python train.py --activation="gelu" --rope_base=10000.0 --lr_head=0.014
Each number is 128 + 24 x the weight over the matrix's rms, rounded and kept within 0 to 255. Layers, rows and columns count from 0. Numbers have three digits each.

# layer 3 MLP down (transposed), 768x192, rms 0.0522, rows 235-341, columns 0-63
116108102097154114102185141113093137114147127155115154096157142149129146148127122142116150130144106108139131160118128130114145143127097103135132153114147114140093090159111109141175104111138123
114131115094120104114127100148165100116161124145151118139125164150157112160096116111167122104132120110111140106162099141089120153143114112078126106104123114067109104112123150134094124118145093
101103113131115138131107183123161164164098116120144147089154113113104142184113141106134125158113116117121108161132119133158130130128095115098135114117104132135097135156144096110123170113136100
116130168111129100125139136110157116106119160104141138165096164105144149115142156117148134101131171136137163133177150185167120135141084122102144115142135100109141132156145097095135100132179140
142086124204156115155083143111107160124133167170145075076097116142083089121148120168177120110137155140160120138076168110156123125118126150140123133151186164123168088131124134161129125100132105
091157109119134091144144102145156133102125116138092135127147138108133120159091114112162161120101112136122142142127146128135144144127120127151137130108109127108130117126108140111171110116156110
154158145173132172145118113185137141126116146103126122081116130151152117114150129112153160125093122122066123131048163133103072128115144128153106125139140110118152104133099159143151143110108136
129142139119123070127172119105128129102117119125139142114093092109152154143165131132112126131119136125108141136161120139139128149132110138148125096172152097128107140158128100127111134155158125
126142118134128095126121130140137131101121096106149149137132115186145153100162101104147158142143137131104085123142112164125136149124119129107114099149122102103132136118092151119101117130101192
152139146110135179088139115061087141101163122131138157159121112135115084145116120131095185087153124062143113141112172105144115166131112144143127127151120116145145119118119138156143149151102116
113161131103120111195097151131190161105085116128171175104143083129105115125096111119081115161130166163141136137121186162083130145116135130146109130149162136105115124102156156075102171099143118
159117166152087121108119178153149133135109111134114112145113162152161123120127122120144116117157123149085158132181106114127147115098131104131104085117108131099143138108163085128131145116129182
097097093129153072146155098064103094135113100101135160120131125129116110136163162119214170081194166124104144118146115127093135154154148125136110134187119172153138119131112106094143136102072138
112116137156149162143134156142148136131129113114127100118158146105148118109135122136124109141114109142119117129149111131125145135113140136110115090124127132155142133117133090070182109101136132
132163119126143139145171110099154151111113103127098151128132092160107138131116167123152136112178119127130119139133094164127107145140169133105120149152083126099209147111146122112098133080118100
126131152122110071120086159140129157096151124119114128150112145132144192129099115173130118091108096110108131127159098109124119135140124129106129168120060108088145180161116161131133141114130109
085121177129119150137131127155189104127121088083102173106093122128095140151132137105123146089138142138142138153127141157125121129106142156125098125130111113125148169171142138075115134093121126
120080102089142142138113105125078131140114104184109128110130164125165139136138117162128118127152137080145130152138110106137168136116132149138113092113154140137129078167110119134143138122122135
121151148124141159152155132069109091168112124139155120122137110164114101105150082135109130124131096110103142109089090153111140155171145149087126085126115099124146111138140111104090107150127071
080147140087162099138121123108117094154111119156165154074084144075130101064183147101168099154149136110120108140149079117092105114174119129152127097141146148155155124145142089114120174116158123
106104111171164109116121089081121159162152123184133140090124098108147182131172077132135148113161108127113119164097080120128111121123186126122129115177099128135122075120086143163160122148119109
118155133095184150100114115081156134121194081133123155104168130102113113131127126115170126126105118177093107118091143179156120142101122109171154172123136126105123131135110153145141091120159118
133119121120173139123086078079125141137146160107113148163096109115138137164134170092164095161145115181126119108104150115146112143103122104133139181122139164169159105147124117161093130133167097
144134164147123113168165140142110111126153128178125088114130105153122130102129114119114139121163095138114118154144091139123113164126159165130067160152102148167148103100088118141132123141117134
115114107144135131130127132130121095127160158110163130161109119180137106122109159140083146106114132132134124167133169113115099111093113152119077129130134140090132145145154117125141146110115107
163125106088141100158119098124112120099118105167159126103106155135151164153128138135108096098121143117169147139115099095143076147152093122176087090125163110096148071180112103099121097082134159
105176134103128100137140122107124125150089119163116156109126130092094133203095133132122151130163094125160094113149110069103109122085099069133100093096147122142143117108153170106124137160144121
128157143142079112116150138093146101137131159126122121142181126173116105119149123148117162129149178106114101126113089114118141131155097118120128085156081099160096149137133096066116121111136117
091111096137151157159125127086106095156104153127123147166123187135105130132147090139134118154116081115137159121116140125108152169122128129134112130120106100096155143127131149157109090153117128
117174091141113135115099101149152132104114125131138095151130143070152115143078155132070109123157139148112158127120151127095140133110128140107090142074120145138141120090144137139141105180101184
108160084148139097134113139105130126147144165157097105118114151122097120145150107131173112131144165140130168138163133152129120145119131113125154137145144122150119131123142124106143116138146079
090206115096132121103117135111127131085144080110145108157142140111124096116166118163090121149154141130122105093103105118095145174162117140157148144144129120157162149139122112135112115159137095
121131111130081128158135110098081113131075119126167145152107107135123134144142112151154161133083109116130129106140113109137120125119171108128141125169124160151122118176092124154133127167139082
121113128129108163102146110169179152109101155116168120075131109104134176099104101121147148097127097123121148116091109128135111126125122117114125128169175113123084115122104109145155151148134101
134126154163060140147155091142093111079152174133100161110196127138129139133126131101125142077100142126160110120149100153148127122137142138140114153143149136106093126138113165145167137107164141
112155087153112169153144093120124125112139153125144077090141107163165117098113091144111092171138136093137097118143152121093106112113083164134178086116132088128083135142123152157095138126164131
138119076132154136138142149068090106145124157142126139104158114126122132102137130139135099166165159149066168090131128179155117123122115169099152137129123081148119108093082104118128132117114144
141125149085135160114110134152118123148124090123155150093128132137095133136107087128140177145099135111096129113119130111139168133176134092144164143149138117120119112135096123108146146099111129
126135113129127103128096140137139097134120115123119128148136122109108118112155153145132138157104104178103107067138130126132111147114150129094125147105129172153109145111134132134099088115136115
113115117085120126140120115106083102097114112131127140127146129121127132077139117092133108094093129128125170117077144137108122143132140128096135157110115147140155109128147145173120153143118178
096114134142115177118141083131143115102102111160099118175125145169109099128123163162140165142105134154125123114154140162103090170135135082076115108121136103130077125110122131159140140133116158
104178124109147121145117126105066065101120119128172130074111086119110131080107168149154135133119135110127125111125141124124155168135096147139139108135169089136108144136122143138139125121129161
117120128107184138145143146101113129136110105101136138143103120107144132142057121105112110130110141164123075125111112138139134127120124146164114158111080100117145125157155129163086166130110112
081164152152134113103139107110100134160129119119153137140115074140100123114154139113127136104092124128125076124136126153182132105126117139140142153113096136165070113136129148142165139124083192
097159168132107119131116116141131109130127150122142162108137144079145147105123123104152133162129139163075139145120173095115149138132102153135120121085151149133130079112087110123111155114142115
132076150168146076094119119136088115119138139107114076112113138122157107121140132112162158154108149114123132113145126136117133108098174116119127140186153158129152117163161125085114117090161150
147124123166140136119117106122090189106159129137146162122169136086134150129135141148141081156101181190129096193148140129177131147118162106146157110098122161075168167117081119146147137184087122
132114149149129141119146125115137113143121123121115148137138143129134119130185123118162142122143158123103133121130156133131135147095185137092073138114129133111126122169126097167091103151104198
136108130115190146110129108160096128101115108115130157041135151136108133143167121114126146136096109150137096186094136133159130122126125113083078138111139092078152151134099119122126112100092137
137098139123132122149141110139140150090130135105085134116157116147156136182129139124133109152143135116124130158108128145157141167068124102148123121138105098104106127097127093103126140120195120
132127115123148170141131110132103151085144144119082155091143138151114121117126103138162149141126107107135128155150113114121091100132145153145144188168119107136120108177137112107091104115158133
094149132139118132137132127126155133128115091142139085167152155135149146121162132136112122140138131095143134104153119101147115183064141120167149115149161130134167089094117074100134103114147122
095159110091102155102136133081086156115127142068157139124141117081142094141171126106140143111094173165120125122108139087146144126129147071171141115183123110140117115112138131113108159156129134
129163110104121142129121153137171143038162129150088130153103087105132161125113144127093137138102128154150155152169142081122111147150095135144126171126100111071128162117135179143164121114144128
105135161188118117119136140146107171120154113156138128116129120078141149153109081129116065122150104124094127125158104150102143103120105141161116095125136112133121135123129116118119113123153141
094180138089144137149108139160149105172135145138097124170123137116124145093118133129158159117097122146122108123160132119069134084142094142134183142091159115115124161115121171171137126119125139
130131157112130111118194149186136105154117164132142087127146141133169115156098131157132104125115106128093175118130136128083103150106175137123132146128120127085114126148108135106113172078128129
121143090111130134140151143129103158144148145106153169132144138074099129152073134137068116149146131093102125128110115132123136091151173128138115100130099139139164166114137139102111117103116133
145101123093107145141133112192128159094094132210133123126085127136143139089121112088103139099108098081164127110135089119134174078129121134104151133162142101135117129151165117150156113181121173
136168167076179115121111117152151151128157132155186117174139143111113102113148153164083078170155123134147132157159106127119099130132125119149130180136138106107158123142135136113139101100124158
102107073127115157189110167158121159130143117110116090167108123154135135086161136155071130167160117125131122128137142114134108140136124136041154115116114169088071171108136162113115143146128152
133113130149126131092165130062097108112110114147121135096110108126112143124117146157128135105147118133142106104145094088143106153143143133133144137139120081120144136119117125156141094138095161
131152142142167111122100143129119111159140187130115125112121129146095098130090107151152145127130115155117094110111153114085130124127152144136097123146189152137134112122136119122133087120119111
174127107138154114141135137127104134135127142135120130126127130120158130161112109145180083157177104122155121118126120095125115121174112142143127150148152110114172092111125087153155155201148126
146156154092114093098151119107155097104137127138073145121146141137137155131198153125124115103163137160155172128127108158111148146150117091125115148130129135143151089135157099160137093168173106
133154104129102133163163133098173103140117140115166135178107131130100184150097137156144122098119172097080120165141098166121176140147164147141143164148140138139147095067122185116100125126143130
109168157150127149139131136084146104119149140120150097091137132117094183143113172141115127119144167115113128143130088137135114113118107158117106171135112138137102120077137125140154098201145139
135095118170120155110151102144093115127133138157111116143130079123144125143081076122109100106122102114129131156145118134145109102141156114125132135142108132091116160112142092158144152109121080
157159120128143127111096104123081136132144123125107139126130139101137112124082124148084103123093130142140153080137156109133133175090124117130140119084120164143122114125114140126100128187099118
135122159161118145131110127094147159101113107127139131142162140123116145095106188096126167131116123115113126097114107114110123127157070120090113117083123112125131133148105112093157145153156148
157136072114119119108164081168121124194111125114164153130131110136105134144161089096166150106128128126126129119125141113112127124140146125126120138148126182122124108139183156119132115158108066
162142125149156131162121108144159110123164173144099171154114136111141140143105097078116093148155138110110144114078157147164161106175142196094144088194081160148143106161172121157166166190076105
128110126142100143125141133170108110120121117099122072144147145140147111077147130167141196124149142113130116082177122123103138150127112141133105153093127137081131167132142107141113111069123125
160145143107150124137119118140118167173126200173140106133134112153140126106108123161134138145155133101122083141129133149122109108136118126126159145127148090096108183118112145152118094089112141
125150119142123049152125150153139128171109137121121178110143106109146144151185095135146108101160159119142121133125115159170086105114114108088097084153128105117111128117183139147113126136127144
103132125134154132126122146121172093117078163150152118120165160135137132151131156140112142163102131136150149155065114112129129101159096115141131151106135098113080148122118094152143088097131136
106131108206120097130142170129151106105041142157123173086152110131153127120136116136144116130099117141158123099102143125089105146171116111058138116109139163108133108165155127133122138136146145
122163160153120107125152120112143125122119152135133139159153113120144133087096123126143097117109170123132146149117141150133130166100131133155154134121172111125085121120108153132132100133177149
127122170103159064129104126144119162126092101107109121164144174167094135140108144126111103112139117149149103123128092130100119112109109136134103130122116127102081087117148093125142118143123112
108125100159103087138139123106147155151108120096172111165160123138128139108082099098147154149145073110097120109111096090126160113153140160105126134121124144120083104100147110117117099180134131
161120137126117114123149115093135108153161125124127107141111120142097135110141132160153100156120156163106136130104162135116122113127090136101155108107152097136114165133150136113104157136127113
140128125139120151130151139136161159109105109142111115090118132110134126164132149139094141112167150159099134092124088102158140156134091133113137167128132116096134100128103199121130142091096102
109145112114099094109104123154153091116147118155103098139126146093141105177091125144186139096137166101132141096114093133095127119138178117080125109127144156092115149147100082155173118090137100
142126126081092129138127136107096129137162104151132118154164137148091107066147139141116121133146120109103165121157116158102147152153102131112120110094141179147075143111106150106126124124111120
152123116148126108102116156108188151146133104119135119127088112128162104152136117145161140130079070070113109112152140149101118079109098141107183122122123125160107143122110104137124150137161133
154144125112098070132166139102180107109121112142151123084125111119125139100133105139140124147129103063144085133147089128139105105155149105138088091155107154104103050103129133126113137141105132
163110158130101181124136107137108138154126170130136137125135150132158126147111112155142126129123169070100137169144142122105121133134136121142154121145150111155070108118130144171151124135104097
146144105112141194129169077101119168129120096060123118146107122115107152136129119145123156149112110111100156123110179104130170148134105110141109164137127142129111113167118094137137208129162116
171080136122133114156114111147108113136115135114139078135117112175156101154164158144130077131132112162138159102154136087109136096119093117134134100122148140129116151141187101108135118119172117
104150143129164107073108142153155074152137121116123091129122165130133137115133203141134111125105132143159125138165148131111126138118161122122157158151072093135093138067120096114135086098161124
140166061116130172133131141108156118139151121132091137159143150157121109118148125122102170115139137161126162142079120105084124126139138133167094136118132173132097114133136108142144092138123151
119147120106128089142103128106148126113079097141144149110145121110151126135150129143129115148119135187113111136115142096115112116126116189099103123129123147097091160158114178118141143131123113
117126141177115122143173149103077074176138118141167128095123131079080154094155158110154111103164099139129129120173136148109080201155124151087098138125113105109141104113151105157079128133141099
129105133133159121093128135099131132099114130176117123145150154109101114096137105135159120099117176173129105126124139157161140165151118135155118124151106148092142126136107162138094161138170115
143111143100132093185107139144109123134116130138129146159124139140128119144086172118105113145124139111124160187106120130126104135090128136116105128077149120111127103118125104127103136094136149
116114163117092137141152144140105083115154125132136180106135168139093110141143136166187139109161119146115127130117085144161127143158144121149125118147153117103144125124124107127109152146164129
138141123151100150119102109129139112073140129144158122142130105160112159123073118130136115087130137129144138126123125106150103134102102166146162137166149156100116133128145140123145121153144142
176134121138140076149135112155133112152158104147103179105150121147131157160125133129136132103124118120112153139143121099132088129173183147106122125099150133148107121120128190148109115154115119
104115146124169133095115154113125089157068187115138139147074182117140105120134165151132087113150086173148105152114161126090169144140135121157062174175149151169127138110164126135147152122111165
131141138188096150122112132128117103106114104143166108086142124173106111133118115134116129143138141131102086115140142129122153107133141121135066150122116119135131116098083143165111155097098130
113164155112144086117147092136126168124128155130101114084109105197106136179111104168147146130113093149076112097122138140173152175128149136151121116145133132093144155120120129126081115134086148
152132136120130147082142142129115110095111137118120161119126186089105155104147065112161146068130096124155097095117113138159119162142120122143121115147124108101120137080126137158165143153150153
127141141133159129073138136144148171126132100093141153108110131124121136129105115152151127146130195169151134131121142116078135116140096129109120129136124149131129134156162143117131099088106136
158129176147127130106120110150167112144106134123127093142131153089184110117152159108157149133155163178152127118128183103132130133127134117165112157166144106125131114088138152144153129096137107
141065181143108149115163137121153150144118117123117112140160135131159131127071149149111110123100148130142127140129101108120160119108118169051133082111155148099127076138088131145169157113112157
125079122119124147162146107123129106130148097153156122115135097101114122152135138132154104112118132121109113129161173138119138121100136120125126117133096153118160112135117121101131108071152128
119099153172115123136130130153143164099118119182157125137119129112142140128112117137121134158153187141168158110150171128122152131140173144123134107133107172149139094115148148102146163153123127
# layer 3 MLP up, 768x192, rms 0.0521, rows 236-342, columns 0-63
139148078145141125119164085125118144096129149092115156121141155114140140113088133132173153156188110101145141103119135119128120116135144110165087144111148145135154064122140154161079107101115134
125164125133144131148104074138151113148115140110142152173141141124134133099167117150154141107101162155112122089127132132135136134117129125110118106119132152135150146082135167129123121172143136
139129139130152153140166136119150124133143097146148135148112097173128196161124133101123121141144137103129136111129105117153103093174117125133129124134140137160133131110105121152145160106173142
147081118131116147132148161167144150129152148137115165168159128131082134156105136128139120140135143129125119150106105114125136115071093137122131182138151117121125143135129130148188104121193126
139151109123147095106127102112129110100129074116153060143144145125151182142106117139100135113125121076124123128139173113104166086133142114149144067170102137139103107155143122146119120121132107
130118153173165136107121155155101120133186136101101094171154151102129119076133102152094125110130154099132109143088147116130114150155093120113195175088119141106118144096134130110117109118132140
091148140124158139124083102162112165116138106129140102133132124159147126133140105149111145118104119143119149112142214134127121092086109168125110108103143178144112108112144156114111096113132138
142128123108142075121181186116153102106119147151123078095131123129162128174168162148131114093134115110117132082101161118112145110128142150123152143132110110156117120109076074143142120130137138
102128183175121121142116180140139112147131118126125141106132107152128157174174129106088104105139150165117069107089103119115139152090125130089150155120103144142157118108133115119118141114150109
108123172069132179122107155132089138166133136152066128139121109155120117136148164170106120157124103111110175162125138129112116129149157125134143156114120115088134106150143114080140131118100138
114141139157133133158142121172104118162120113168143110150172161117113136110106142083145116088132132109169131113134125170095138108126126149123155138124134103163127124090185134152146110076145124
154155096093092130148127162117134130094111108142147152139107112136130129119099130134135161110104172128097196094118193160116131092107050121142130105095108110179175129170146112119133115126131154
096190142104103095138129107121147093163109149144142126133116098155130124126147147158152130116144136128158148115125140129135120117103135081125135128124160141104116164164165151122151110142128119
112150140139108135125099141055155086118123166117113129127120150118208111126172122116135103148114133136122157103146079122144132101129124153153113151104153171093120147143118140124131111115104123
079121138129137109076092153107126157180130096144160156139168155122128165152131127167142154135104126135094138139119111137164099076128121119163133140131087153174094123129133112073102142108166163
101080119126116117116111190143128112155128160150138135140076121161170113133130113157144149156067122082148141117171086147111152138148100166108156095107147114142110107145101147132102135110184091
126137166076169038137136157139123122152131135114156132113171158097123141115124150127100117133132105132134078109146087136115113124137112112136125132126169134124142107131121130118081142106148079
166157085135118166124109143120146101141078144112123122099122140174098105108107131073080136108159136146070132160104137125125113137124106112136109134115153132128113153170119158124071167107117126
117147119098144144122117133122106142126141126102147099102176104109116106159107154097128132126151169154087075168157136126144123121110115125118115131145131138116140147124141193093126180117146122
098103177101144099138156171097125136128130131106145081151090093139147079157150182158155157136088160119153198113129197139161111074128125119134121130127153111139150139161149137150086144095131154
104136114145131123091126110108162104175119099121156137152140158148116102135147092133153120125146112136140117131105151125111131119106103103118146087114130113129152152147106150093130148130163111
156145143129139129106145126156104101128100143106119134132163138162188128102110132111088098121162085127137139081127154132123138153112103164160095113125161063130149152158116143159166130144107129
130120153153118141135120137128097142146088152164123095172130156130159094130133117100128094151060130111106124160129151124103114147117083141156121106124153104070156146131117125117163131137143156
158133173134127101122127140132139140106126120146136137105154131116102141107153119149116152158145103096092103120135084153107140138151147079131133124090127123154114151119162118146114096137131088
142088108139128138141097090069137165164121145100128109167127076121128157104132128140093201112116153116172135098140122123128110101118110164181129110104136129134094148163109126134086135126153137
096174158109138113135146122111141136109128129153135148133115137103091119072128124140111120150126115132109123100106154121126091121100134115075150132145155178125139160075149127068142139117169109
102111108122095136103149134151172108126134124159108126124145127159148150100141135142110080108144113108154122118116098161135121125156128131121143125142117104141128158158102142165177159123145130
169145080115097078158116161116153130154153125128140111135147146102113102115173083122110086097139118107123116143159121099147133133119128136168123166113092122129161147104102133157130108149109154
123120135152140125129135101100177149142066140131117152145111133126122080134062109110117100083142081103133136086176105103169141104126147116172088161142168130139161132160202122158110092156156141
101118119129105133201126183148108090113048123073134141167140131125159110116100105120144125170151138112143149123120101194104123146121105133090141138136155112119133147169112140128144186102112136
154147127083145139085143122165152111151125100113129104096091086139123169122091107179150152164176144138140151159128126112122161123085108162158093159142126091104122130160175102157126105120156110
117166121128136116113144139133130158131124097125105115141131114107160143123112164138148100129117167106127125088115112118129156142095167164136135165095129111091127142075146121143123112117136158
110148097102157148125134175101143115126131138129117102127128135137123151076155135165076122133130177099124112115163088134121124163126128114121105172162103159136137099140136107152106156112115105
108106127156136123125109117144150155163140129109123129158105127135128107093135127130105131129135163127127177097089122108112152096103139110106145099153089124147127152095154111138090080131144136
135124165141179134098077156129108160120134123140200118148145125117155116143136108097109100121129110147151132126134076130081170148140200112108144117147133115104164138094115119086127133132134077
170126147124119120109117137130108115149116082163118203126131145148141125105146136132158151116078106161148154068075122087121132152124083144136112165154107120100108134100130131116125097109138141
169101133148140141135157128121115162157098159154115120142116095115139139104149129154137092076076133151098138120108149141119121115154073084147097138103149148135104143108148146126135150108099147
174138115163154121109146129124097137118139120114133162108163137142123112142143087132136101100131120102179124159129143123149128137149158118132176141129092109104148112102135145087148114156104129
157169131140143151122074147138140135107128148175132156150113125121126123148182128126161175183107118133112149135117151126118122106140114122151127128122069118186102113098157140098184127127155123
112149107115138163134098112158139129165114143170121129182116146135121127159120170150136136155132138112156174152108122143120099140127109125080117132135098120087117124129101115169146103105184163
122113128157082128109170089124128155167090126092087131158148147116097123139140095156111143100157160171105099118095092127160145124126121088121126135100122114091171142126161126123106156133122137
092120124134117107123113130126159172147166122112130143137118121122158107094148146141093119121106131148117125140164126102125138117111126141144131109150144121115087133154117112149099175090119107
144125126135101154116085077089096132133122106111138113132124139117133127112126148144136118169131133135138159128104131166106128152085123099111105112133168114135125150142155116131107092103129108
174144138098125123117147118137168123133159120155153143103173095114131136134124114146170185138109143080134121116127136137150132132121133169112140117116172133105103104093104131144174092133144118
158129120151148155115167116124111127130094144132152129112139103135111115099123127130148131168171130125150139139139133166141098088116101108141106118073126140202133153136101138154138173131109112
088123132136168125111141132108146086154117176128127145139119142142137157148155137174090115145109121162156173175120118155160138120106106139115126124065139112106119133148078141119089135117144122
131109117141091159123086083131147133135117155162128126135154108154132138140084127116091141136100097139166116145100111141121104155123121180148151127159165105120100149099093159120128099149135140
129126156162128103113129084138132126156159150102154151087133121143109169118129106120124153108117125199140139100129115157118102161125164122136159147121131122161108142111105079145144131105144112
121151129080157116158161138116096118148114128135091100125134129109146128117140111130127118109118122152128160086155125114082114083138134123131111100135114107129141114111109109120085168148120158
129107100130135131150122117136145154079090086087145179139138152111105151111123179080094115136148108146098117167179156124121106110112134145101116135129119116165132072099128158103110131080181117
063110114115083105126138149150153164176125130142119116077133162081172150169123106185118170185087132133120155152106147157113146098136099128137104132124156095131109183121147141110096126126194121
126127124109113116143130138119123118162160138127152120139162145148124126104098112100139163131144156137143131137089157121122125146130138110159144142103100121182128080155133122135149118139192135
150139100162148137108109185099132155103127099131167116111128146127138153163114159105153086172088154131135086130182121133180109179142100147113126142104144109184109124149127096142120155130116150
102105139087129135102160141124104112146130130137137102137134129119175123131120118128189157069131121151132107136126128176080135139116130125131179161142139145142146139083088129078103104115115122
134138148115118126174111143147140133180129127143125133123123150162109131132127123112095135091096117080085134106104094143115112146114112150139163106122110146075165158085153108137126079095140176
185103129069142172117189179103134147087097120115156142134125117107113116154133145137132073104150193052152162111162121097131097141131124107147087095124138119120147129170111142157194130094113129
150129114148192134139154119124135136099143136129145142120127121107107133124111089148119147122112112123105136149136156130089105093106146115117114118100145122141151172149128069131105088090142124
133148127066200145149127157117104128101132143127127084110167111173109076172144067147161132129127118081130100104202158087137139116156142145135120098082166135124113086134137156096098132119106104
150110148139154099120137116125088148114119135163119148129167171092139088106100117108134132153100047117160134108126117180138149119112156119120145130133150098129151143134121089097119109138136098
120124096117134145149099150104137177097144136109122157147171096153129125170121143122196134133116172132144140116157157106123037141079147135135130165134142113120114082147138159131124138145096148
143127151141136138156131130120146129136150144130143160112134131164119144096127130179144146152141120114143128147146141120125189117135121112131140095087154143158140147107162146067137133144173085
101163152141132123143121152139135153067144119130148091146143145134100148133100161100091141138107143089108145133114110145123117137129127142127128140124134143106127142113170126143054105157144097
119149155133147143107142130139139124107113114097127116134142106124135106126141151090127118095120137089149089162120134147121103111112108130140140124135125102148086134126141137151165149105119145
130087146086151142132171125139137132141138127110094146146140133137135133131144112200108100121122123181104179099099149093145151105119157144132128133126114148125136131122110108133135083135151083
114089128154122093095135106134141148135105128131131135147104099133106147150178100152113152165115107110112138110146074161134146104093090157074130153129091121131142130131176129136112076092127116
120155134094108129131138105117166107120113128108158135154129146133171106119090143117106105123096122084156165142116151163152097159147100148120074147082130059064071098117126167146130134066110130
152103134141148138105130145106098103106113132171126106108120130179177107114129118156113110107113163137096147111085115144144128093132147107156104119132163123089136086140044144143132113124122125
118101145130161134100104120153122115125086113100155139120139125131109133175126150119086177145108173178145106174102085123161110106132145100118146128159110135181138109129092159131117119109140089
150119091129139118150127102106100125137136130141118137138151116144166103106143147138151103129155167126102157135158102101147178150105114127129137135119116130118117135138164154128115139139151134
126132147099116166125143104112132130128151176148135131135123115130115115152081137131147097143136150133111145124113091152124163158133100085154112121103146094119094102142115093133155092088133090
096090116168151152098073158158130112164122140143147119136114126136140086138141148126118170130096117151093108164138163124133081101125121122079132139166108120146091137106124166119086092071122117
085106140118106139109106126144139136122107097119094147163156157124188116129105131139122093127093147112117111141070114124154163123114144132187139103121137120093111074145132123082088160127093146
150165109094146080166103156143149069144137106124111141114117139116166092134131194137105127118116147120165140120122114124089143148098133100122126111114157119134136117110152097138126159091110175
141087092151182105152180157110144126108141123136122160117136154135118109139164104113147112105127155077135122169128097099067123109087108162130111126136128115117177142142156110142123113096163099
126114144112119149092092102116113148092115150159126107145090139135158068149144093112150157167136084143155147125145120169148159096120128125110119111098130115123126129135127106109145133127153122
108132123157137145101101128087118114138148128152138081137146115152103117129129130147104131097126140144146129122125136143065139106135162096121168114145130161154176111109097149148145133124107101
119140080112159112138156114150129195162119088157155131078114147149114150151159104109099148138106143144127133137109106135101118118144101113126147136159107104160152100166150109119089091116116144
107116140129098071126115161133090127098133156147069152128108141143138131124074092135130085164123129127070129121142134140141151161137113133123110109154119090113117144139106117100082089067114142
082158118125123148106119191128161154115136106147102115137117087153081170124136104151152142100180144081131134123147119138144168108123111114099132165172108142117155146137178089114154161114147105
047113174113127153144094141150143135115137143149111138136131142085150150147137123109108166130106118123189111095104068143126120152120119126116136110125130164107140127139110134169104133115128135
105160084135094176098090104101131122128131135135056147108167134116154155122166134122134158139134118099128079121116125100112110102104090091090135102126129138148129108166121078127121095122126115
107124128080106131124085197140136146116105134133118127093127129145123095161138155137122122113146147124141141109161106198087109120082115120101111120154107139126078105145096136141110093101153113
111124112109141154139131099078165096123159119084113117102114155146154120153126132106121148103116114131142117183088131091116143135156097131158152126121110140093132126125110139138095170123111148
106108098138168090124131148093086155169136122126135126096143130141081126141093145103131148197070132115125127178140099134101155142102114164113158142112062138081140123092131099167144103121167148
120151138089118150146158146117168140095137151153120128156141127115168127134096166140113185130129131106102117116128112111112125143102144121119141085135069131115141110152165145118115168145141162
092139087150126113113131130124124096096140138113134127092107101151116081111101121079152112117149124137128080135093139140119158117082098121137090139119134141114135065126081161118115110114129142
117117085126119114100181109126147082135125119168057151120144110119091108129116127172130147135166128121124152150136124131136150129128125145155124140124143147141155150119110111102125137135150145
127160104155138138137126149111148160129151145148129127094157104069120112149112126123122162120148136122145130152133149088161120105128138105161107118112119112114094147120131187181129136130129108
098153127169119140131132149133139092156142163114126155111096157105097073142142127159114164117139169120136147026135150116110070132164146060172127163174105109126116142130153106110113172108145091
115102107133091131140090098125139131155127103097127132097138143122106115063121113091099085160175114092158155153115138135119137109109116136130140172142124149133188144117142129146115094147106125
161071154106108124092117114103140081156121155094107118098148111148115112108129093098094132105134138108155133141136134149116100135155126131138088157107107121104125144106081142086161096101117143
146127132124113109089131115154159048188127149173150116105124159129115165122172127136085134174102131131171109106170147110133127139144142148124133111116144098167117107111099106135182066104153148
171109114119093118152119134118149098105128097116155183156128116136155163145141132125107132106130125129078085167100161120144159140118130098111096108114133134157155173153142139109115096132102108
117167150101111122174127103106128126103157165132145093130119095171135142136138204166159133128132109160122120114129105114148113082122148086116131146130102165088088097092096127105110121167140116
138176072141083119154134107071158189113152133134113128140131115113128158124114115143163142125137152100110135162117146122116099080136160133128109156148151120121143114128104147131149133163115123
103147109155107116126146152171143092117106148143104126121118115105121082097145130136133148100120125149165132104142084142140129117147122150141152099116148146092100157163159138134145129121146140
112156171127131146141123147139143107161122087127140144148143132083160135122166136148127105141171110121116097152168121089122124144125166110144115156138108123145166124149102115161134152120138104
107110118093117131088135128130137109147156153126135109111145159130150109108124098119215141112142139084151150122110145118136163118108141106146152142143102113153110117112149147175110144098114127
130109139167179092121161075126161163162092106071121127117135203114161134133148136132127134105141097125121110113128091110123123080120110072133138141128128096135141168101127072124135128107161134
132140109086106134137184143111164124118157146138073117132103062102136145085128116143138119127152146152143165139138140138146108116138101142148139159117111141104117162121134117154102115083143080
104136135104159130112145104133149144162117107128136171112201094169104103139139141084109182115098148135125122071173102102104100174116127125135126152101111098131180130125190099171124129115133063
133122149143133104117128117132120136134108125146099104154142157113108120143147161092172088143134133102156128153130138082113095107120120108156130111130142117126131151136157131131097127153142127
121124158094143157174140132156121151215148125134086064111102158128140102133143129138153159101151134120126128086132167103123127131141134145111146117090116109140109107109187122133138100080175068
086096111093111122139107157179102139126095127088100115140118087168123094128129143171132073160126127120103142083143110146169137140158146131145128100146133095110139137101114115152143117122096132
128126131103137117139092138126157178127144101124078131121156157134136151149203152124110120109133172130164086111105119145109126159129134125113103147118147123122128137144159120122083192142136080
138157133145139155129100107112096153167127146127158131134122124127096114192078138136131101102156178133158066130110095148125153081101139159141102177098128103127135148131178115097083127131151079
109129168122135129128118099116116152125135126096096153161149132111137114107162163104123102163168123118088146104101107110123109156139140162102131112135098152121129123089183120134135126086124138